From a checkpoint of a small transformer trained on Wikipedia: a variant of Adam for these matrices.
Each number is 200 + 30 x the weight over its row's rms, rounded and kept within 0 to 999. Layers, rows and columns count from 0. The size before them is the row's rms in percent of the matrix's.

# layer 8 MLP gate, 256x128, rms 0.119, rows 25-79, columns 0-127
098,182,210,216,163,251,156,210,181,205,215,228,195,212,227,182,165,230,205,171,187,221,179,209,195,152,227,186,187,196,204,180,182,181,172,231,215,137,150,173,193,230,167,247,176,209,152,242,242,247,191,170,209,186,232,159,191,190,215,170,244,186,184,147,254,194,169,213,192,189,145,198,190,201,201,219,171,260,189,194,214,209,177,168,246,190,165,147,217,272,248,209,216,174,208,212,199,158,161,215,199,204,194,213,234,250,178,178,217,182,234,173,288,185,190,205,240,251,207,219,143,162,192,172,188,201,162,254,239
097,227,195,179,193,218,205,246,219,163,227,237,222,212,197,197,178,151,153,221,169,154,188,241,258,195,180,228,251,199,201,205,263,242,171,135,223,187,170,231,215,215,237,183,150,211,199,123,217,182,223,207,149,149,200,204,203,167,197,251,150,219,202,250,181,252,176,162,188,179,251,212,188,203,196,228,218,223,238,212,162,169,220,222,207,223,224,253,212,231,201,215,173,192,240,182,191,173,183,217,145,174,214,160,176,187,238,181,246,186,226,217,211,161,171,218,158,166,227,258,200,164,216,212,193,186,219,160,220
103,187,209,207,260,243,222,169,246,199,223,222,144,240,140,232,160,210,188,170,242,243,227,236,189,194,228,180,261,210,178,177,211,181,220,253,170,240,200,136,204,185,233,274,193,226,207,175,160,187,182,187,210,189,174,248,193,232,174,167,222,224,208,221,187,141,177,147,229,210,175,188,217,192,168,196,186,214,166,269,168,170,201,201,206,224,211,254,193,178,182,244,231,181,180,175,225,195,223,227,211,236,197,244,164,261,181,208,153,195,181,215,229,218,181,246,221,184,229,193,214,235,154,201,174,176,203,171,227
099,206,209,231,171,228,201,191,203,178,209,208,186,224,187,195,200,192,192,147,217,207,217,202,224,203,176,262,192,157,159,203,159,194,175,230,239,151,164,176,222,231,181,223,226,188,234,241,150,161,165,160,193,209,194,180,188,234,201,124,256,213,210,205,198,195,192,181,236,193,160,235,219,143,218,229,247,167,238,145,222,177,212,189,224,226,227,175,166,174,178,221,160,205,187,165,231,192,154,242,213,216,191,263,207,245,208,239,252,147,254,175,216,195,256,206,217,236,216,190,217,206,148,165,260,187,218,247,230
100,179,225,160,201,208,199,164,184,258,200,241,217,216,222,186,228,218,182,162,186,190,199,209,181,221,219,170,235,208,174,203,121,193,196,162,225,241,222,154,249,198,250,211,260,199,182,193,188,211,234,266,169,194,211,188,241,202,202,244,160,148,191,220,191,246,182,229,166,169,172,176,261,228,173,191,216,180,165,201,193,212,173,184,202,216,225,218,227,157,187,181,154,215,241,174,155,196,197,200,227,205,241,211,201,165,166,234,226,184,192,265,172,179,190,153,124,213,185,220,174,208,196,211,109,178,250,199,215
093,240,268,210,223,199,210,235,193,202,188,238,212,246,208,233,238,262,248,126,201,149,200,179,203,186,181,174,141,214,241,217,222,247,189,193,228,207,175,204,203,180,212,223,205,209,178,184,174,203,155,213,202,191,271,259,152,172,211,235,202,234,194,220,188,237,194,199,167,181,212,184,182,222,208,197,209,212,243,190,246,211,170,222,143,191,167,156,224,177,219,191,175,183,183,245,237,201,151,171,212,213,171,163,218,225,207,236,196,273,243,181,224,193,197,197,261,243,232,198,149,223,201,169,185,174,177,175,261
102,166,209,170,209,216,205,194,189,226,224,237,159,221,214,256,188,235,174,164,208,236,231,208,280,166,143,234,157,176,132,195,172,121,204,206,230,208,174,164,167,212,225,222,217,188,156,191,170,178,195,183,173,203,236,225,215,171,178,244,208,209,185,137,215,201,208,212,217,180,147,202,202,175,222,201,199,179,191,173,168,216,141,204,155,214,198,237,243,199,196,204,186,195,216,198,197,172,234,181,187,208,238,227,210,243,201,199,199,177,252,177,211,211,244,218,215,147,233,209,188,142,147,199,168,171,109,162,225
116,160,250,217,195,135,222,145,220,209,228,162,187,242,212,199,229,218,165,190,198,160,165,207,182,178,189,183,210,227,179,176,210,216,146,195,278,245,235,224,223,177,224,170,219,195,188,237,168,188,183,217,169,230,164,211,204,193,164,233,128,137,195,226,195,207,209,148,204,188,239,194,153,223,147,170,189,213,225,219,241,186,109,193,190,188,145,197,192,197,247,234,247,198,249,177,184,164,159,156,155,197,171,194,209,171,203,219,245,149,202,198,181,193,216,243,200,208,171,205,190,224,241,204,214,221,194,209,204
091,148,160,173,246,165,193,205,186,221,165,208,213,148,162,209,243,197,254,168,213,225,189,177,157,165,220,199,190,168,221,188,224,243,214,215,196,175,239,206,201,159,168,162,183,182,194,191,249,200,231,225,181,228,178,191,160,195,136,173,202,190,215,235,184,158,242,170,232,237,272,207,186,232,241,249,179,249,215,186,231,195,220,209,182,218,178,201,199,199,224,206,154,216,228,213,160,185,173,203,143,197,197,177,193,156,234,218,173,146,164,201,214,219,245,200,173,207,219,235,138,206,248,248,198,166,143,264,220
096,140,197,210,251,254,240,218,168,250,231,254,224,184,152,222,205,199,188,199,231,222,188,178,210,169,195,187,179,223,167,206,152,176,200,162,205,235,227,197,242,188,226,220,224,195,195,184,181,203,233,216,228,199,205,157,207,179,164,263,266,204,190,245,203,246,233,209,202,208,177,208,193,177,174,138,191,161,191,162,245,185,192,216,223,198,209,185,184,244,219,235,191,212,238,208,138,214,179,185,198,216,179,164,166,170,193,160,214,211,218,162,205,127,201,143,222,213,189,209,176,206,121,181,279,147,223,198,172
099,170,195,228,217,216,182,186,275,149,228,202,225,232,218,217,223,216,226,231,241,228,217,237,262,167,179,203,237,236,154,162,207,180,221,199,250,234,213,197,186,194,185,227,235,236,217,215,188,193,214,131,204,245,235,194,214,179,163,232,149,211,185,195,220,196,182,196,242,173,222,199,222,178,176,186,180,217,105,172,145,198,150,210,154,215,216,237,219,212,227,183,212,199,215,213,163,199,183,186,214,218,173,189,192,199,207,290,241,172,200,185,182,117,193,220,225,162,212,212,240,198,176,175,187,229,258,179,204
098,172,231,252,211,224,195,200,282,193,202,202,176,175,217,206,278,231,201,198,208,256,184,192,214,191,220,191,171,231,210,193,189,214,230,231,242,252,199,178,256,192,198,193,182,193,174,225,191,200,172,159,242,198,186,201,254,128,191,221,168,216,221,187,207,212,200,192,222,157,174,220,188,195,171,223,228,137,231,239,180,240,145,200,205,161,204,160,180,170,184,196,229,203,204,178,241,197,138,205,180,178,196,221,245,223,208,167,196,153,166,177,212,190,214,226,256,137,153,235,199,165,209,199,188,164,145,272,226
098,217,202,212,237,231,171,183,181,243,195,218,210,236,221,194,226,225,201,219,184,178,114,199,227,174,138,222,198,217,187,190,143,177,190,220,171,181,178,242,195,192,191,183,211,256,248,210,251,200,223,166,189,216,145,161,163,191,237,197,194,189,262,185,244,182,185,143,187,189,211,229,190,201,241,227,188,237,198,263,129,208,189,205,219,181,218,175,232,187,225,195,234,172,221,268,166,172,177,156,187,184,155,193,249,194,228,191,203,191,186,205,231,149,176,168,184,237,218,231,227,267,174,217,233,198,164,151,211
093,251,224,139,227,207,195,231,191,218,208,226,152,210,113,275,234,252,196,180,211,189,171,236,263,161,220,175,204,197,210,206,205,234,192,227,166,160,237,225,207,181,224,152,199,209,175,155,171,193,165,146,214,177,205,163,177,185,140,199,200,174,226,159,280,173,227,230,212,168,213,210,237,212,215,209,193,186,191,174,199,262,187,174,171,204,183,211,187,192,213,215,159,176,168,180,196,242,177,160,184,199,178,182,243,180,232,139,200,181,153,157,213,183,185,191,210,198,239,217,205,201,226,157,184,214,164,169,240
115,226,180,217,181,161,192,152,238,224,254,220,160,162,170,182,231,204,213,257,233,229,202,213,172,215,197,181,249,201,138,235,252,198,201,171,187,210,206,140,228,186,179,225,222,177,193,202,224,164,132,190,122,233,237,192,201,218,168,163,162,262,170,182,236,181,207,192,195,214,189,205,231,199,190,166,150,237,161,185,198,219,217,214,196,238,164,214,164,165,147,168,202,239,155,159,220,190,193,199,211,219,226,218,171,190,222,229,206,163,221,167,244,191,174,195,257,169,189,178,220,196,155,160,253,223,186,221,236
100,209,204,217,284,227,208,173,233,172,229,213,199,174,187,148,254,198,212,187,213,244,229,208,210,237,152,165,301,226,210,227,192,224,198,142,230,207,141,162,152,200,135,246,178,215,194,193,212,202,199,219,182,211,205,216,201,243,216,208,162,221,194,166,239,175,151,188,199,169,172,231,167,208,198,208,201,214,219,180,227,198,172,213,192,184,244,164,194,172,182,185,240,241,198,223,252,179,210,137,189,189,219,284,200,217,183,230,177,210,193,258,191,158,206,183,214,185,189,218,199,228,179,132,238,185,203,214,211
101,169,236,235,206,235,209,186,196,226,207,209,188,232,154,169,255,219,225,240,252,226,197,157,172,148,179,227,222,219,208,222,239,204,243,161,156,191,203,139,228,232,203,198,222,227,161,183,186,209,231,172,159,207,198,199,191,161,220,208,212,134,209,210,162,259,248,248,177,225,216,260,185,186,173,218,191,212,185,217,157,183,202,199,204,200,207,225,217,163,140,217,187,211,193,188,197,171,185,192,245,243,210,239,201,254,206,144,143,239,225,181,201,150,207,154,238,228,149,206,158,242,221,235,198,185,146,208,194
100,192,186,219,196,252,182,222,183,146,248,236,215,208,164,196,253,208,209,170,218,216,237,176,218,226,204,234,171,246,154,190,212,236,183,193,167,216,244,234,212,220,228,214,190,211,161,207,218,153,216,217,198,231,159,174,269,226,188,199,190,199,164,174,309,212,194,198,242,188,158,243,225,193,209,165,223,209,216,192,179,204,221,169,218,246,225,250,180,204,142,209,191,218,192,207,197,212,151,114,183,202,245,167,198,183,204,208,274,171,198,163,196,243,198,235,178,196,217,244,208,191,180,251,198,201,150,200,194
094,219,186,164,192,186,243,182,201,176,222,184,207,190,176,220,187,244,195,196,192,231,246,214,255,233,157,239,217,196,183,191,152,164,197,169,220,158,234,175,214,154,207,196,212,191,246,241,171,163,215,187,217,234,189,160,172,214,199,210,197,202,217,182,242,163,164,215,207,167,149,207,211,175,238,179,195,150,232,182,112,181,188,202,134,193,181,178,186,167,125,221,203,180,208,202,158,240,222,254,237,233,248,191,169,233,192,234,174,274,204,187,155,222,227,233,209,154,160,185,198,210,173,197,167,256,162,217,193
103,230,203,217,272,173,227,211,192,204,230,234,171,219,169,231,241,206,197,186,168,222,237,235,219,213,210,178,231,204,200,215,221,179,233,138,236,202,222,217,202,190,169,240,195,206,166,188,161,208,201,223,183,198,260,157,161,225,176,199,190,240,231,201,218,164,217,261,252,180,233,231,215,143,253,215,187,217,175,200,160,220,189,255,186,176,180,151,209,210,180,177,224,235,123,194,163,270,187,164,157,195,256,239,196,181,229,212,188,230,182,181,215,199,209,191,184,131,181,201,249,166,167,176,217,161,213,240,226
099,179,250,172,147,216,194,183,236,179,189,178,212,240,189,178,214,212,166,175,188,247,244,226,229,211,216,191,244,190,205,220,160,254,231,189,148,206,219,150,266,184,206,199,151,228,188,224,176,175,191,179,175,211,248,189,187,179,181,186,184,159,198,207,210,172,207,230,214,186,102,210,233,229,144,220,221,194,204,263,193,185,179,227,217,190,213,165,215,178,162,233,184,265,170,156,173,181,165,220,232,237,197,167,219,186,186,174,181,137,155,219,231,206,222,239,173,212,203,228,189,207,218,155,174,175,161,207,267
095,189,191,189,219,158,208,222,197,176,167,193,184,202,187,200,153,219,173,199,147,184,235,168,176,171,215,219,194,151,228,186,240,207,187,174,245,171,150,201,234,204,144,184,196,225,228,301,184,164,232,221,222,178,192,181,233,178,190,197,231,160,204,214,224,161,137,174,159,147,152,219,242,220,201,205,228,181,204,174,184,208,175,169,288,186,204,163,212,204,228,209,160,189,233,132,234,154,185,195,260,189,258,174,209,208,196,189,184,189,186,251,181,200,224,230,201,193,206,244,247,228,252,184,227,204,213,205,192
094,167,152,205,235,231,201,180,221,148,205,210,164,223,188,183,272,202,235,182,197,237,223,189,218,210,209,172,197,181,189,178,276,157,234,232,228,193,197,191,244,197,163,165,230,195,190,205,159,217,210,201,252,192,232,187,198,232,255,178,202,215,180,222,186,176,165,205,187,229,211,257,176,157,227,205,184,223,219,238,193,240,190,212,244,182,238,172,147,169,155,154,191,201,200,144,192,219,225,221,252,169,198,237,188,206,206,171,149,219,166,214,181,237,142,171,174,162,233,249,214,221,265,213,215,241,224,143,229
111,180,184,131,194,191,235,249,214,183,242,232,187,233,209,175,230,229,204,159,205,199,229,170,227,206,176,175,131,198,164,180,209,183,144,203,257,199,184,165,240,231,192,230,200,193,203,195,233,184,175,215,233,221,152,269,224,209,250,238,169,157,215,161,237,221,175,172,197,214,178,237,181,167,197,204,248,224,203,243,235,223,160,230,242,125,212,224,164,167,199,225,176,228,142,198,197,230,197,212,183,156,196,156,200,170,188,166,221,179,178,210,164,216,176,175,222,204,260,225,152,212,201,167,217,191,233,149,195
091,197,246,149,161,180,187,168,210,260,206,224,212,220,224,185,217,193,118,243,153,161,190,198,214,176,230,184,170,238,226,246,195,177,150,201,237,184,273,167,218,152,205,205,213,211,221,176,193,229,187,226,181,191,202,180,231,194,233,195,191,238,187,224,155,244,220,152,174,173,159,244,228,175,242,189,192,223,230,220,252,167,165,202,231,209,203,209,213,183,178,219,227,220,219,219,220,134,188,262,238,191,221,230,166,199,197,267,211,184,180,210,168,246,201,153,234,184,224,185,226,231,211,143,224,212,192,189,243
103,209,226,248,202,183,170,215,252,148,224,186,175,180,251,201,215,141,194,159,181,165,168,153,181,237,192,157,161,202,195,216,190,230,165,188,235,192,180,203,185,185,171,200,193,142,179,242,245,241,196,149,183,196,199,179,212,161,169,246,213,215,149,220,221,163,181,190,187,151,201,186,182,260,219,202,221,210,167,226,199,192,198,227,169,204,222,164,194,165,205,165,189,285,215,187,171,183,110,189,237,197,218,188,191,159,242,157,203,206,193,264,216,225,197,213,166,175,213,204,225,254,245,170,170,170,229,195,179
097,242,192,185,229,267,209,203,196,214,224,209,227,186,223,213,199,205,224,177,207,244,194,180,170,157,187,174,203,238,203,180,188,236,181,219,220,194,271,231,174,213,231,191,199,175,155,210,175,176,167,207,210,147,161,217,191,146,192,196,195,172,186,166,236,221,229,138,246,185,174,193,144,183,173,259,191,218,234,181,227,182,159,233,174,203,216,227,189,184,236,249,211,205,244,175,160,183,157,254,192,173,170,182,218,261,284,195,225,159,153,239,246,221,206,193,215,269,190,256,197,194,179,212,197,174,178,193,168
105,213,210,195,186,203,186,188,177,188,249,225,186,176,180,166,226,170,163,219,259,217,237,255,202,215,209,174,200,244,198,212,185,221,183,250,238,245,165,196,212,226,170,253,199,173,183,215,203,203,181,168,156,225,237,225,247,175,191,195,176,216,159,216,160,167,121,228,241,143,145,176,192,159,226,198,180,203,186,205,203,165,146,190,280,191,215,186,174,186,236,140,183,188,203,196,215,224,253,177,223,186,233,227,230,209,217,179,218,119,214,221,258,196,135,232,198,188,212,200,201,226,209,194,190,193,232,223,246
097,199,216,177,173,235,197,263,239,206,208,160,233,222,197,213,202,199,190,229,214,227,179,191,157,181,165,237,186,191,193,125,181,260,218,164,191,216,160,197,179,160,216,264,231,189,187,184,228,223,200,221,191,221,239,192,185,188,181,197,210,208,207,224,156,207,238,193,218,234,226,223,230,159,181,230,269,202,200,230,159,270,165,246,134,146,206,250,193,201,219,183,195,227,246,216,186,186,216,178,163,225,236,208,194,222,172,163,123,190,226,188,170,235,177,191,221,234,160,200,145,229,186,213,260,217,219,182,163
110,185,196,214,235,222,154,136,141,232,205,193,145,247,208,218,211,188,215,233,191,178,208,213,205,168,172,208,221,229,132,213,215,164,170,226,276,208,218,257,192,205,243,156,189,180,192,242,221,178,212,182,137,237,211,188,238,186,228,206,232,176,176,224,250,145,209,202,172,178,168,253,250,167,238,136,183,216,217,214,166,216,147,195,227,188,181,192,159,198,167,193,181,190,199,220,199,210,217,190,151,161,194,198,157,202,208,161,237,155,206,184,179,213,154,212,229,229,206,212,221,214,218,154,234,235,207,204,141
106,224,188,169,200,229,206,155,188,142,220,244,228,214,212,203,128,176,164,184,199,211,283,236,230,203,209,246,168,224,171,205,220,198,129,231,213,197,190,151,257,182,213,189,221,206,200,219,215,179,175,223,201,145,175,184,222,188,226,268,219,220,210,164,187,236,227,197,213,235,162,240,176,180,216,151,213,208,182,180,175,213,159,196,208,167,144,248,180,219,217,257,237,224,210,207,188,177,163,169,148,233,192,159,168,194,218,249,223,204,214,200,123,236,215,215,171,241,217,176,211,167,214,194,216,188,161,211,219
096,200,219,166,184,222,188,170,235,186,198,212,210,176,186,206,232,159,166,232,172,213,200,177,159,167,207,196,151,216,256,219,189,213,204,177,216,205,185,207,206,165,236,203,187,176,172,272,258,180,215,224,184,238,147,192,198,189,168,155,187,126,222,188,168,210,207,186,270,188,262,241,226,198,196,141,189,216,161,201,182,135,155,284,207,198,195,196,172,203,182,207,222,201,123,233,161,187,163,195,183,220,146,206,166,199,187,189,130,171,153,206,192,212,193,191,214,220,234,199,220,192,190,227,213,235,221,213,149
106,227,201,171,177,136,239,189,201,155,212,207,179,153,229,224,193,301,222,188,247,202,183,192,199,245,183,220,200,177,202,182,218,195,191,198,220,175,212,133,258,181,163,189,213,224,181,205,192,185,195,183,165,206,245,198,182,142,175,165,190,158,222,210,228,253,262,199,117,221,245,206,138,174,230,218,214,195,199,224,198,260,153,236,219,188,184,176,200,202,140,201,168,222,242,199,173,236,177,221,172,191,234,172,149,171,233,207,248,182,221,180,183,211,208,193,195,196,214,227,194,227,183,201,233,163,224,169,176
109,173,207,196,176,229,232,171,207,184,242,210,185,209,220,268,200,268,183,208,198,222,143,197,173,180,173,227,218,163,222,196,253,163,225,168,180,221,185,206,196,172,191,230,216,173,201,188,159,172,161,236,172,227,182,201,199,211,170,181,232,178,264,205,176,186,202,150,233,150,134,212,188,185,156,244,183,261,170,254,195,227,185,205,204,242,199,210,191,212,164,222,176,200,170,206,230,174,196,213,229,178,211,172,178,190,184,239,137,218,213,163,218,228,177,225,230,217,250,227,236,186,111,216,205,214,142,180,261
103,177,237,153,216,183,227,188,205,202,171,230,152,201,168,206,228,217,174,210,136,223,197,236,203,196,186,177,194,183,219,213,200,180,197,145,242,192,184,220,231,127,121,219,123,178,167,235,215,228,212,235,268,198,226,162,200,199,239,197,141,188,222,261,178,183,174,244,217,181,222,279,224,194,228,158,192,196,181,211,188,219,196,213,223,197,165,216,183,161,172,199,231,176,193,207,236,227,190,193,242,175,169,198,171,203,205,203,179,181,183,205,203,181,216,245,183,121,211,172,217,212,203,229,217,224,142,246,150
102,220,219,139,202,182,183,227,199,165,188,206,236,225,170,198,194,208,184,196,225,165,216,199,210,192,173,169,184,139,192,228,173,158,197,168,201,175,266,213,195,203,213,145,195,166,210,213,231,208,220,216,197,223,251,163,171,184,182,221,152,179,193,187,189,149,232,212,208,193,268,238,208,235,220,206,213,172,223,212,123,162,204,170,241,121,205,211,190,169,198,186,179,240,167,203,170,155,179,202,192,196,130,254,208,249,168,202,205,117,160,176,168,218,199,220,164,203,200,179,208,272,158,172,214,238,177,202,198
097,130,212,180,165,170,197,175,196,176,226,258,202,197,228,210,174,218,194,185,194,212,179,255,182,207,267,142,178,184,261,198,177,178,225,241,186,198,243,193,174,206,196,148,196,199,205,250,212,222,224,204,268,185,173,195,240,177,184,141,177,136,176,194,195,158,211,191,226,232,226,187,185,174,166,249,168,214,204,174,164,179,209,206,239,193,119,223,188,228,193,260,177,193,232,207,169,182,181,228,125,167,175,255,218,224,193,185,209,188,180,198,256,181,162,169,241,225,225,221,222,238,198,200,214,215,179,210,203
099,153,160,199,170,214,194,187,200,179,205,242,172,220,235,142,184,193,179,227,195,230,200,239,212,184,168,196,176,242,216,266,222,199,215,215,205,155,199,199,189,158,209,159,247,167,157,228,189,182,169,199,176,202,215,190,154,217,194,203,216,226,278,200,199,190,234,204,252,190,151,234,148,206,244,238,146,186,210,222,176,235,173,171,203,95,207,186,239,176,162,194,186,182,181,229,161,185,200,163,187,204,258,204,217,164,188,211,185,195,153,191,255,262,157,250,206,206,189,194,187,241,177,200,234,179,181,228,220
091,188,261,217,208,184,176,170,148,226,202,186,215,155,202,164,212,181,204,198,200,207,239,177,185,209,165,250,183,199,229,214,213,217,165,178,162,228,237,211,159,196,224,239,176,190,223,189,199,223,183,116,207,192,194,163,174,193,196,191,223,207,182,174,227,212,156,222,230,186,152,180,171,204,167,198,166,227,222,192,186,166,173,164,187,157,137,199,243,168,148,185,184,222,224,131,208,191,177,198,235,223,202,160,222,191,171,171,234,180,159,229,244,234,138,129,176,197,231,149,185,242,202,194,150,195,220,281,229
086,158,122,173,265,127,227,206,195,164,181,137,268,175,181,214,246,159,222,200,241,209,206,218,188,168,190,210,242,199,241,177,208,166,220,204,203,239,185,143,272,256,215,211,137,224,198,143,188,185,226,177,237,205,190,165,209,152,232,189,222,164,225,168,178,189,181,234,186,229,247,170,206,224,179,209,215,177,176,228,195,209,193,192,210,157,185,194,195,213,200,200,160,205,200,179,176,176,191,150,213,239,185,211,163,201,193,186,204,199,159,205,204,188,175,228,210,147,181,152,159,126,198,216,199,185,188,222,214
101,215,227,187,213,199,220,100,237,198,205,228,169,259,214,214,173,268,223,206,238,240,256,175,206,146,190,221,200,194,133,185,188,195,205,197,197,194,212,121,213,194,224,175,134,265,216,214,195,166,246,229,197,194,212,204,193,176,208,127,236,185,221,202,181,226,235,164,225,177,217,171,228,207,205,164,224,241,216,266,194,233,164,230,210,217,214,256,256,233,187,196,221,167,212,212,176,167,191,211,197,244,187,223,178,237,220,187,225,176,188,209,178,173,153,245,208,232,229,228,182,221,183,198,193,198,208,182,188
097,150,201,194,203,213,220,216,243,221,189,162,156,156,193,219,220,198,193,198,191,188,186,217,203,215,222,165,242,177,181,204,202,183,269,158,241,198,222,203,262,199,155,185,182,219,180,235,246,169,192,228,198,299,229,194,217,142,206,216,207,109,179,191,238,229,196,147,236,242,185,259,198,231,194,221,208,209,230,210,167,155,222,223,159,268,184,160,180,161,156,170,199,206,222,207,201,201,153,182,231,204,214,212,182,196,229,141,207,174,216,232,206,171,181,213,238,196,227,196,194,259,173,191,222,238,182,213,188
096,186,281,239,216,180,226,218,193,205,179,215,188,221,182,160,211,214,154,237,188,137,202,207,191,216,222,200,201,196,199,231,239,134,176,169,220,197,206,187,228,206,149,190,204,246,251,217,182,170,268,193,200,191,196,176,176,241,235,202,149,216,186,232,198,184,225,197,220,195,268,266,186,230,259,230,194,193,211,218,214,189,217,189,164,175,217,205,158,267,198,188,273,202,205,223,211,160,248,250,255,233,178,203,193,161,196,219,214,216,166,191,138,225,187,186,185,209,206,219,230,256,184,233,181,246,177,232,221
107,183,220,166,266,245,227,219,201,187,236,210,253,224,177,237,214,198,182,145,225,172,236,204,235,185,230,197,261,227,201,198,198,186,170,147,227,199,210,162,202,168,156,177,207,192,254,193,181,215,217,234,221,199,240,210,226,193,127,263,163,234,202,192,151,169,223,234,214,226,201,183,247,207,165,144,211,227,219,132,201,202,229,205,170,191,217,258,272,178,219,155,209,197,224,237,195,159,199,212,184,252,205,224,210,227,220,195,205,154,229,195,154,209,171,226,228,154,211,156,188,195,166,209,202,159,192,191,216
100,211,226,219,205,214,186,208,210,236,181,202,164,207,210,162,247,165,128,211,118,194,179,257,195,218,179,202,272,214,217,191,232,182,163,174,155,250,157,158,204,157,173,190,149,198,230,217,209,158,205,185,165,197,205,175,174,213,230,202,174,168,194,165,217,217,206,125,193,226,219,193,213,226,193,257,213,251,225,223,187,213,213,185,225,218,255,202,229,232,201,212,190,222,222,193,160,180,203,212,204,189,202,142,180,269,190,151,212,184,204,209,210,149,245,251,227,211,180,188,158,175,169,145,237,172,162,178,216
105,241,254,184,210,211,234,184,264,174,208,220,221,220,233,167,217,252,161,176,185,190,219,238,150,174,238,205,191,238,163,197,181,210,223,166,210,230,231,268,242,239,229,198,222,206,177,242,190,180,224,230,243,208,183,217,215,156,179,190,161,164,219,247,185,208,201,160,166,178,165,174,187,185,206,220,214,234,169,189,216,139,208,223,167,219,154,211,223,195,203,165,188,177,267,150,214,230,198,182,179,221,246,153,196,235,238,140,193,199,202,208,225,153,146,217,222,183,208,218,188,215,187,189,263,233,230,135,202
097,255,207,141,226,171,226,197,153,216,197,248,179,196,204,222,212,197,182,200,195,189,271,254,173,220,190,238,188,196,169,203,226,169,216,239,205,188,203,258,200,230,198,251,193,185,169,193,192,206,212,205,205,250,232,240,202,220,243,215,188,242,189,151,230,205,173,190,216,151,127,255,211,250,224,206,190,179,189,242,223,167,178,191,220,171,182,202,255,191,173,227,200,205,126,163,174,193,253,200,130,178,197,231,196,186,183,214,147,131,209,181,192,226,214,207,160,187,154,236,233,184,190,218,177,199,168,238,233
093,249,202,171,208,163,204,158,219,210,198,222,158,221,162,165,188,234,224,212,230,222,223,190,192,132,179,160,205,214,163,167,186,191,183,199,225,157,199,164,279,207,164,201,228,190,241,232,198,213,185,217,229,204,238,175,193,188,244,161,172,178,203,208,191,241,188,128,167,169,245,223,138,196,174,177,150,221,263,162,183,184,211,222,220,111,244,212,215,208,203,179,212,176,178,150,217,213,219,189,220,169,230,209,274,145,166,223,190,173,157,204,181,203,138,206,208,200,185,188,204,216,225,223,205,224,219,219,172
106,229,244,172,206,222,211,183,287,162,219,198,210,170,166,211,174,155,231,216,227,155,170,253,185,257,190,202,201,253,199,188,211,290,216,155,159,222,211,194,240,160,174,208,222,215,182,219,213,168,205,215,151,124,174,161,216,204,162,199,176,189,226,199,172,178,242,123,201,165,185,199,216,223,186,242,216,220,214,216,198,210,214,241,212,205,180,212,203,118,174,209,185,204,159,227,207,216,220,183,200,218,220,157,173,159,237,198,194,205,150,205,166,160,224,220,196,202,214,221,130,175,197,205,207,204,168,172,200
104,204,183,176,212,175,248,187,220,225,212,198,165,197,160,205,200,151,200,191,245,198,216,156,178,151,221,244,203,212,189,235,188,220,187,198,233,216,167,191,202,179,264,234,187,237,205,159,136,228,191,219,191,187,233,181,175,162,158,213,222,213,222,149,191,234,267,210,130,226,180,225,231,162,192,169,178,197,201,214,260,227,182,207,191,193,221,243,197,263,230,226,244,184,181,220,213,228,198,231,194,243,163,219,203,208,180,176,170,240,236,136,247,128,212,166,246,212,195,197,177,185,206,157,239,144,194,165,200
092,214,169,220,247,164,253,199,225,160,211,217,227,208,207,228,274,185,202,197,189,187,169,212,138,225,235,206,251,194,215,237,221,162,141,213,232,154,189,218,207,154,164,191,230,164,197,186,216,213,194,221,151,200,199,201,214,173,190,211,215,202,188,224,205,239,266,223,190,143,217,212,168,175,276,180,177,236,259,265,235,202,179,279,170,222,165,206,195,217,222,226,187,196,204,166,186,183,165,245,197,178,176,208,185,211,172,225,191,200,208,185,222,245,159,237,152,214,186,202,183,125,234,183,233,205,188,173,209
102,201,163,194,187,228,216,237,171,138,229,161,136,174,161,243,145,207,144,197,238,212,207,168,203,234,161,183,242,251,207,225,197,216,177,249,172,146,147,211,182,184,180,204,192,222,236,215,245,164,216,211,180,188,204,232,220,183,180,188,190,176,215,118,152,194,173,208,184,196,261,167,212,195,241,189,214,222,241,227,264,243,200,202,177,201,218,236,218,215,217,197,225,227,206,180,212,154,179,200,202,220,157,197,196,167,247,223,195,166,196,229,198,223,161,210,192,224,257,191,202,250,255,194,188,213,147,244,215
102,165,218,206,259,240,242,245,252,224,207,178,196,195,236,199,223,213,189,166,177,209,213,142,181,199,262,220,163,209,217,189,195,188,151,195,215,214,152,132,226,241,181,215,161,213,169,261,253,230,216,180,243,189,192,216,227,233,216,211,204,147,167,203,246,235,189,254,160,216,214,218,194,194,230,209,190,186,183,248,234,148,189,191,216,217,211,197,183,214,199,187,252,196,171,237,198,208,193,160,187,222,167,157,186,268,261,145,214,218,204,219,195,219,219,235,209,213,185,255,200,195,210,263,216,186,173,175,147
101,200,223,208,192,174,187,177,198,214,235,228,225,227,118,244,197,199,233,252,239,199,186,143,168,172,218,213,235,188,157,198,213,211,165,224,227,217,161,182,217,214,231,237,259,260,228,198,244,268,154,201,153,202,181,247,211,165,124,222,220,240,231,220,217,218,232,207,245,193,179,176,163,191,220,208,253,196,187,187,179,162,156,177,152,211,169,223,213,165,247,164,196,180,270,207,207,173,182,237,170,253,195,205,187,179,193,226,206,171,206,190,170,204,192,236,196,189,165,237,195,197,182,186,223,239,208,241,210
111,196,167,219,253,217,238,157,221,187,231,211,227,220,247,199,153,214,203,184,185,199,179,230,208,146,179,208,178,234,202,225,238,176,226,264,255,203,173,197,192,240,233,190,172,236,167,217,175,213,147,202,227,187,250,213,213,186,194,248,213,229,268,176,180,154,214,218,190,160,216,157,272,187,171,215,156,186,196,220,168,142,164,221,209,221,205,236,227,174,213,191,233,202,202,208,134,218,185,227,210,166,228,228,198,183,174,221,225,268,240,185,233,191,131,190,236,224,221,190,179,158,204,179,225,236,239,186,230